config = dict(
    num_hidden_layers=18,
    hidden_size=256,
    num_attention_heads=6,
    num_key_value_heads=6,
    head_dim=32,
    intermediate_size=704,
    vocab_size=8192,
    hidden_act='bilinear',
    norm='rmsnorm',
    norm_place='pre',
    norm_eps=1e-06,
    positions='rope',
    rope_theta=1020.0,
    rope_fraction=0.5,
    qk_norm=True,
    attn_scale=0.177,
    bias='none',
    tie_word_embeddings=False,
    parallel_block=False,
    extras=['local attention windows', 'attention sinks', 'capped logits'],
    init='uniform',
    init_std_qkv=0.0334,
    init_std_o=0.0,
    init_std_up=0.0334,
    init_std_down=0.0,
    optimizer='muon_variant',
    learning_rate=0.00941,
    lr_mult_down=2.0,
    beta1=0.93,
    lr_head=0.00634,
    warmup_steps=20,
    schedule='wsd',
    decay_fraction=0.479,
    decay_shape='linear',
    final_lr_fraction=0.1,
    batch_tokens=[32768, 65536],
    max_seq_len=1024,
    doc_mask=True,
    train_tokens=572800000,
    max_steps=12499,
    dataset='wikipedia_en',
)
Each number is 128 + 32 x the weight over its row's rms, rounded and kept within 0 to 255. Layers, rows and columns count from 0. Numbers have three digits each. The size before them is the row's rms in percent of the matrix's.

# layer 3 MLP up, 704x256, rms 0.243, rows 57-73, columns 128-255
103:117116115142158207135144128104145172094125137127091132151123129144162124132096087130115151114115147133091120164081136121174028186104139151137195146128179048144153155099129121138116166118121070193201106135170166122114178096123061122091152098159166100119125137087124174119064152104187097138164166131163096135112132108104094111174127125121057118132147142120098121170123112089077136138106
106:074131143163073119140120169101148114197084143152111202174095117135119086118121130165126169093091136142181145174168178138117096180102180172096095109110112092079123171113132144177096153048119114157148119144151102107155152133192166114160120147121141060107120148136163065109167138144130134149105131115116082127138119152153132135160118150111142101088101173073180095139117167063168105169136
094:103180093143206120107183136115052159129200119138084136101119121160093137123151117096082179153122104132147131094158206093134166100134162190148096175137096152076125135163154135121093138190150106054119180139158169106143092131147135126143089169117155154076142113078148182141162103155116169146168091120121146171149122089113155136086058127144168139107105174082106138144098110144164078149084
096:148138100147137191193076161149158150146140177173137151143165136142153116077107084097155189097075141034145127083093094141129091150093131129163172143156101079131136183095099141086140076152149123138159120141118125135119165097130098187147088147139109168151123160122088120086151130098189128108133137097144080113125124158140167102153185188158107174088113135085162117106114149127107113135134
100:188126177120123147128131159159121110152146136115095098130163152109066113148110111156153119150135068142137061160130174093116133132151126146125121104098105122193091103129150164111061135149110164152149144123162105173131154097187173147134094180103087153168143109179102153111127173134099051155159175115025126131148137109162190153147131156112111137121094108119080114082166111155058172180169
099:099091137192158121107186103144129045119127153153154135156083125097180125190111134092120114056134157148118150131111154210124168162147126180201131123127200126106148125168081135087153124151084102120171120130101108103156145110147097132175088145134141158161168086149164179130126143164111138150133162143128099134195051119155126113178099104124163104148159166127159091138034139081128142097072
098:076094133119077151141089130124132186103088143217108138122127122106093156100128137137136138110126151137187122144105057074125139141145136182035095150134104074158127090153113099166143069093117141160106108145152114114114095136139075147089112119098126121158107148116030085111134114109100108140137173132175181172107096138121145156057138122155083130092163134121164124178106115145180161157115
100:058097147034153150121119149176108143137164110112132076143147102160078160141112103166124121057147102097179039132170088120060151126146138112135113149157174159139133140161144019184076152111147140103091130134146119071143167128134142137106114102081115107153090121134124097158149103125130110108160141061144154166159117131171137132145088152175111157069124102117149150157049158114146066121082
101:078156112169127157089083159157158158155144090147082068126115141143153160142118143120129138119081192132134139115185115126097150122117149180107146141107165136143144171128139146117155166179159163180146124127080101161101137077103131147204181094157153125149140097142161082112076125163073092157106130133046140098153134154118095151115046069156109121073133109097118171180126087070147129160123
095:092137091148135145123115172159124189087126139179192131183109149052153137160134180097175146126133130126210133110140075117087114156142150131193084161152142107117140168164125160172150190205182119085102123135124109118114112094113129149146118151108116117115138074113145085183124174157132105098069140111147162145164112099107110106103163121078177085127102055087099096135184144107159155141120
099:147152145171083143126119128106155099132180157077170127144174093185090174130095083099122161143147095195090112107132071123191117087183123128178170104063160122147140153118104143137181176116057128104123106123142127096204115124110153081127103064129122059171141110132139121133073133047132131130191141149142096166153110112160137092106135083159141153146192106144129195062158196154147082066121
111:103138132148098096144116164155114104131083145119096104104084132164100130112065154140188135212139170165148174124094084125083072127127180112145074083133135128184098162084097129197111103137147071077095094069154122129132112104183130103113110145120141080115093149144114107122108183170098140100139164166142083154132098146132155114137132141107117138136156143142124146101158137131135087125113
100:140132139183175169186133172083114157156142169161122139096100117111101139082108149131083112155126144177084109095132138146100102158190119148118083161163121142156155081116063126190141140166124179121110136136128174161112185044141084124217145133111122113123129086068083099147101109112093103125164149092110095073115140154131147159160139180102146136187161171110135068110086124109137185175155
099:081171146098087128064153188083104100117154157138110134145065076101122188117174093122116153105124111096152104135130177106099105180077167147132052115114168117160150115107120176155078117060138123125055103192135102162171107117122149118135146184149093132140074126184106141156102132184082130119115110142136182102125151099147124116161122118115127141116116188176119112114108101133082142119111
104:150136167081099123134122140082140062157103209149115210125082141095181123128081111192114115120131096139167108141116116127122111193178129170161093132132124153132122121126127137172112131141148155136107104088132130162092163115147122134075157122183101107153117126094165162126090165137134170167072102184107136118160084118160190181085136139090135108164098110109106107136150144132069205132097
099:169091157096186105132163153115077153074100138107083105114132150114115126115132161080128135142173144111112115088160147104215131141204115109114111136100125133071202104160139126139175173121144092092140154178164094098136083058168030139126144051080159152122079133166179149158077194080134141102203077096080151111081127133145140082140129117188097131130132180115157132129152105172144103118088
093:134188098138077131195106129149174130122181080126169063140146120121128230107146109123118100129130119092059095126095132119088162093102110097087123175208155124135157145083153113159117184129077098145123146114092124115157143137128148131118143115097151114113148108096088079177119114141121156117073125145144041142132119168106114085098120075138123092131162154163129117168115183114113201108147
# layer 3 MLP down (transposed), 704x256, rms 0.265, rows 57-73, columns 128-255
102:136076113146125145113203169132080149095122119106131086076123137157140101192091109138131080164177082146147141130086052143144095141157143152139127112150142106168118159106123098110166068137120105141171081100171082092096169099166118098132114124098120180135064162134169184154160161102088121131124075099129146148127131144126111097154084100144145133084117166130088108108123044121077165079190
107:094172116162089081170159179099106199136097091141089134084128158158121099088149145164080197143138162140180153151173098111135109182078119135113158086110059119155107116154144090084166121099155146112128108120116162095133155130170076132168119125134133129117109160105152118136098121147110148119110113131101074104172181084195114117175196095095135168104081164154180085120057132107156119190112
094:068104069116202125115126126152148125177091137078171126131086073068116187127114132121154099120163139196093203117084164143159133114123166126186102117178123130162080097097131139160136117113151144119082114153133145090074047123116132143137164100107170120166104081179085095054138163108109166113148159105110134153145114146112109037184102139102130174089138119154164093146125174129144181128155
093:114188148088157113116137103126164176099138180106079129081125122178207092201182140171143112129110082099124127109129083124115123122128148097087107070085131165105116121186166133097161130129161084147082083159126164121141121202109104141155105135138072093137148149061108074140100143081144116171181190139109088096106076150101095130130086099120157117139093147129120151152170075133175151145150
104:165182167138196137135108120177095154036083056115142100094127125107154137116135190093137119136203123101153132071180130115108087193090153130088109097120119111153055091105109193121079116104142130148148125117057095113153101109071200109129149159083150118103135150110170151127072188100111075067117088135156108151146137141140112125114150092143118120131116121127104136118133203126142147120137
100:072124094125148113183110121100131115063106133136129131136131158140128100133166092109172133155099149176116137112059080112151158100163133094146133158229105154168106091048153095137123078102158083153112119164118109067120151111115117191139091128150110168133092076100170154146117152153133142133186101088173187081143104108151113162112120119108151106153091122130088109160123108140114083145117
098:142121138086111149109091162119160144157188145133097129117123043157109140115092060066085161130206161150114153137081127119190109092108154108066168122167142098113064080116112119147138100160099155102117141154114149188152067082108091074140047095168141082136130099146142082124163116132065180143115127155111088186097168146072159150130147105162206097039117159136178074111177088125113108128147
098:138120100127109155126123074142141123158128116185098134124150147128160138088075152149062150118113123140142231097137187081118081104143099124106171143098139107199149163134156129175169101153121103107136095113161167123100135130134068160136173109102146148116135128099131107105063155072200102197124088138156175174076113117134130137132150120151090090103139152100081144120057213141122144119185
100:127119124144146124197190156140114123154112158140125165114129080109131039161120137135125147132208145144170069133054099137107143104107124161115095107147166093158136099129071079085102104138177187165132121108124150027194149161109106125089139167132128184200101162123173106089164143090133122168109120114158107111104136065190119123109159170151149180168136170134122148084193199190094118106100
100:116145148154118082178146086193091170129134144140156108139132136172137101116132081141094087122108124190163084183099158126116139160074095127144131116131122080151149193131155141112175108159149168135160092087178143147100111116123156132108145143138135131090126106089074131145165183125107116090178145191179134147124079143123107085118081148062158127145143173152119193118214117081150154145146
098:145113145205107116121140087166176161137195159100146113143109042178133148072141153119100181143138134160085136076139127131185115094157100135146199059166158161187089094103129136088211143154118085085100117087092092136173115151135125153123136135140120129181092148127119133167113083094124082089133121143120130097122176141114153118102172124118137152121169088132130171101187174098142139133101
106:126122179115107126125129140198152153110117167104120133086113162149087091150129203125122132134124154168131100122076121113137125127176079120120073104182118123099096198090098174168122067146156154106138146104125119115119119116149116101133127146024151084138177133148128133082144147185105059119178111085116125128097149203085084116147136110136097111068138084119151129085147103185175072079138
099:143147084152143051183113157162176179119115152110141152094155134210106129119119111141070131131107121110118138105107144106080097143086110159128103169179116170040161145173100136143122189146134170139066137112115114176153159120087156114170130183127148145076144090090117100145103119140162155149094105083159111166152178106155157167138166124114115040175130208173109068084093122182186118155081
102:095118180113075139100131146170103155128133158152117149123153119127118138126151133117128149217142166119139138182114175109155122127117128157133180116073112086126149141121128101105161101134109182098156110150145166125180126151101114137129100125090188168132146100091159138048136192165132133159157146087161178101180114147127130106141186100161136136182087067118126151148092112159188130090124
099:095170093143109142140125124141128166136181027106088043175152098120087204124112131101077137153182113099120146143122132148177145087098095142091180087161122096100119120111119139078121076160135194156134124165093122114113125167131116146120132138037121153119106109138116117145094133099062139100206142147134125143114074104119075085107149175155152119150158132151156178138084152124200078162171
100:113131117076180069159118131180116118076122116141094126123144101129130114126159120091182154152183165133092163146170145106146123156171118119076120112146132069071158149078124084185152181117178162112130144145169148114087093118163124164160109114101109163120080112040058139076105116110081162126146105161129112172092093105133136107127074072157079150120157110179165131158111087127154143165159
097:116142126149124099180107164137144137107133137156139194063061108134084106206123139134155111150122112122103090135145111127107141095094173193121146052148137139117058145116143107113112074097144132154174077180077148127136159095096172135087095084151110056076079096107114107153102134106118118132128129151121178143181156152114114107126153111130124182172179160061205146117120136071188130099070
# layer 3 MLP gate, 704x256, rms 0.243, rows 58-74, columns 128-255
106:086136132082175100108147134121134094184179109124090136090107138118176179078174164144131178179084148120170143137116081161115151092113129077108175151179136097067187090109086105144154139126170129112118138130079066092093154094085084156127171100050133160094176124101152116106159095136131121172110173168112156168111147118149094153121148137128092171175101115114134159085091100166140152084113
093:164192165071167129096097111179123126095141132119087133123135122126176064175109148116096107136135156120154175140178133164150182131107156175106161158172137142147112173098136141103242141150097151068159168133122116235122108137107143048125109054156116088142074116116104114136087166108102116119105089143080155126157103130084132085118107069172075191096093148127094069136174189120129119191145
091:128137171092125088101139133169141150130148073081150080229173142124087132155145150129111184091102127144113103121110085158123182142089100141123133082121139124123123167135146123122112126155122150079093066150149160104064113145068166128119124165157131112151163133124128124145154153085125158152209136127100087143075145159160111157167099081118148066112107117151120170154107077165121095156138
100:186204126106136063136125089101107116168176162126116078128135070136110124088150116177068138099116099112172171123119156105137097126121162138096117128165152189127124123109120096176147126100131101121131169149187146100168077106117129159116146127115131143144140200107131140154131116148126142157153115155182147115102211144157141156124122097141142158184094082093123132174081090158151129093179
103:174128076185102127044089126075131126151127157124155135132121129103032086134114160099083121101174136106144149140155170096149125103203159133193100156155130106148119120128084122094116145117172117113112082156124148134110121105117160086122105144085073172151131135166108140139158108086136111142119057171133123057173115114146215159168162109134169144122152146171138118131101064173104155087120
101:116210125118160187071119139078155141174165145159104093177161152147116110105131119085141089125101060178105131119101109140207099146082151079161145136124094084126119161112069095127132127200169151132156077057107150132157140162112114109156115116092107113122131117072139169047107147120131154152188100112087131123127144143123153083142141139107179115189085109099075157091144175132102121144132
099:068107130165133102169111140096096104111122164191090100160080126124130144145095075106108164119104114086102178108122149119086115156174130124138111111093159084108163158100126102110190090173122144084107148113188067126066109126134145124091107058116195195046181103180103118122071167123171153137145143147196155114142112093148133137133125152157102175119124108172087119130104162128176145149126
102:137102113065075168148118162125084179177108042127084099079157180138136144175134109117132112111158105030165127114129098110118136131168089120118150113154147151156180095110166102176093073162099197150160156128075094093160134138111200119084123195124094145076130093133127123100147129156163068148131154112145103133158104109120111152083103129126099155101065129136122146158157195110131126156102
094:139141182171101114111110165145146120074090141144122097157091111068114156177078146177122129091165149204110153149126115135116148183169147141145096114140131099153093101095135128203157091147120165130130170185138172143105089128129153169123185103136143095133126112122054193090178079073139139152129134119171181145135105102103157123162129118113148163116140218131120172079125074107111081099125
095:102114086108175117058065118126116148182131076171107133132133125137142082138103141135185073142185098115124152064148119150092154145090126180120121093148064105128071122166101103129139176158119115141132119136144086149113136157203120152186076121180188107092146165153153155154128136128139127111067128120101175087126103157161124121030132151128128104122147143159117102113083168140111124138143
107:160174126105137127087121151125115177106117102114149102096102107168096150124117121130045232102138110158146122130166134124085141168088141183150072165149136167143170183084137113089141155079125140151115150121160081140166119128151144137107156168099133141136123143114183102128131186102095147132153201085155114157141136185196133117114175040086125153126136184144085118075149102137174061188118
097:116105162107119113105163116170180107127153146135164165136182102144107170108131140184142110114091151168150074167155162117064116168118121116097197126193141147115095115102122136103186141111096135084147170073100117136115127122121159132147096176113091151144140164113070108148147092119149142111135125122144126162131055084167109093107117142114116097135152131161134165032094118130183098091159
102:149152216129128152082125209092138177151119158116109115100103190104104135089119151115136191175138190084122154169147123061166157137166162174174160060166163099139086115131131127114093146153075084139077098148080132129091136155150200111113088081134152112132143134075126154114149096107118145163112100109150120131171139147193142112132101151197167080098194130122131193068147208071144163157103
098:169131111094151127133113143129101126110160191167158167132073093098100107074145144064111141089064139116062154159174122129144137105146179086120083098049106154116155138215110159164157120129153093124042138125137167108154130112160107143109095158128144119125064109186157124142113182095200113132080150087138112161098186133123092180079103149152110116132133134071099139128091144098078198119113
105:119177157128127085115145124102098106176136145094147095134088105108133156135103113145171134097101143143115106111171143081137107181103112186156138127103062093184155159106125100102128129097129115130083133102118139164105108160154106095113164106180092023111135146182109109097129128128099185130081142144162164195107125185118126133116166105129131100101068176104068214070190121112094098124161
098:102146144089120127155145123123104166069138138075112152109139123013098072155044147122110132092135113127172158156172097072147061104090116151071095132138143151124129109081173118210110137127210136221092115207119158117080144096130081121137159102134121092181079127135167112104137157102106100141157112077107181150138115137101160139158129153106107142116186111119134157112092145118113147151090
095:104116141135163139119115076136083140142128152122079091132125114125084110107100113142126166102082144127143161157143130155144127141126103114182158084140144083157110141083080180148124109145167121158128076126134036168213160152136110163121106061098133165126081145117143120131087127137113134111109116099112175166111123128113092112077132079098125155159129150125009171145145184179163119093131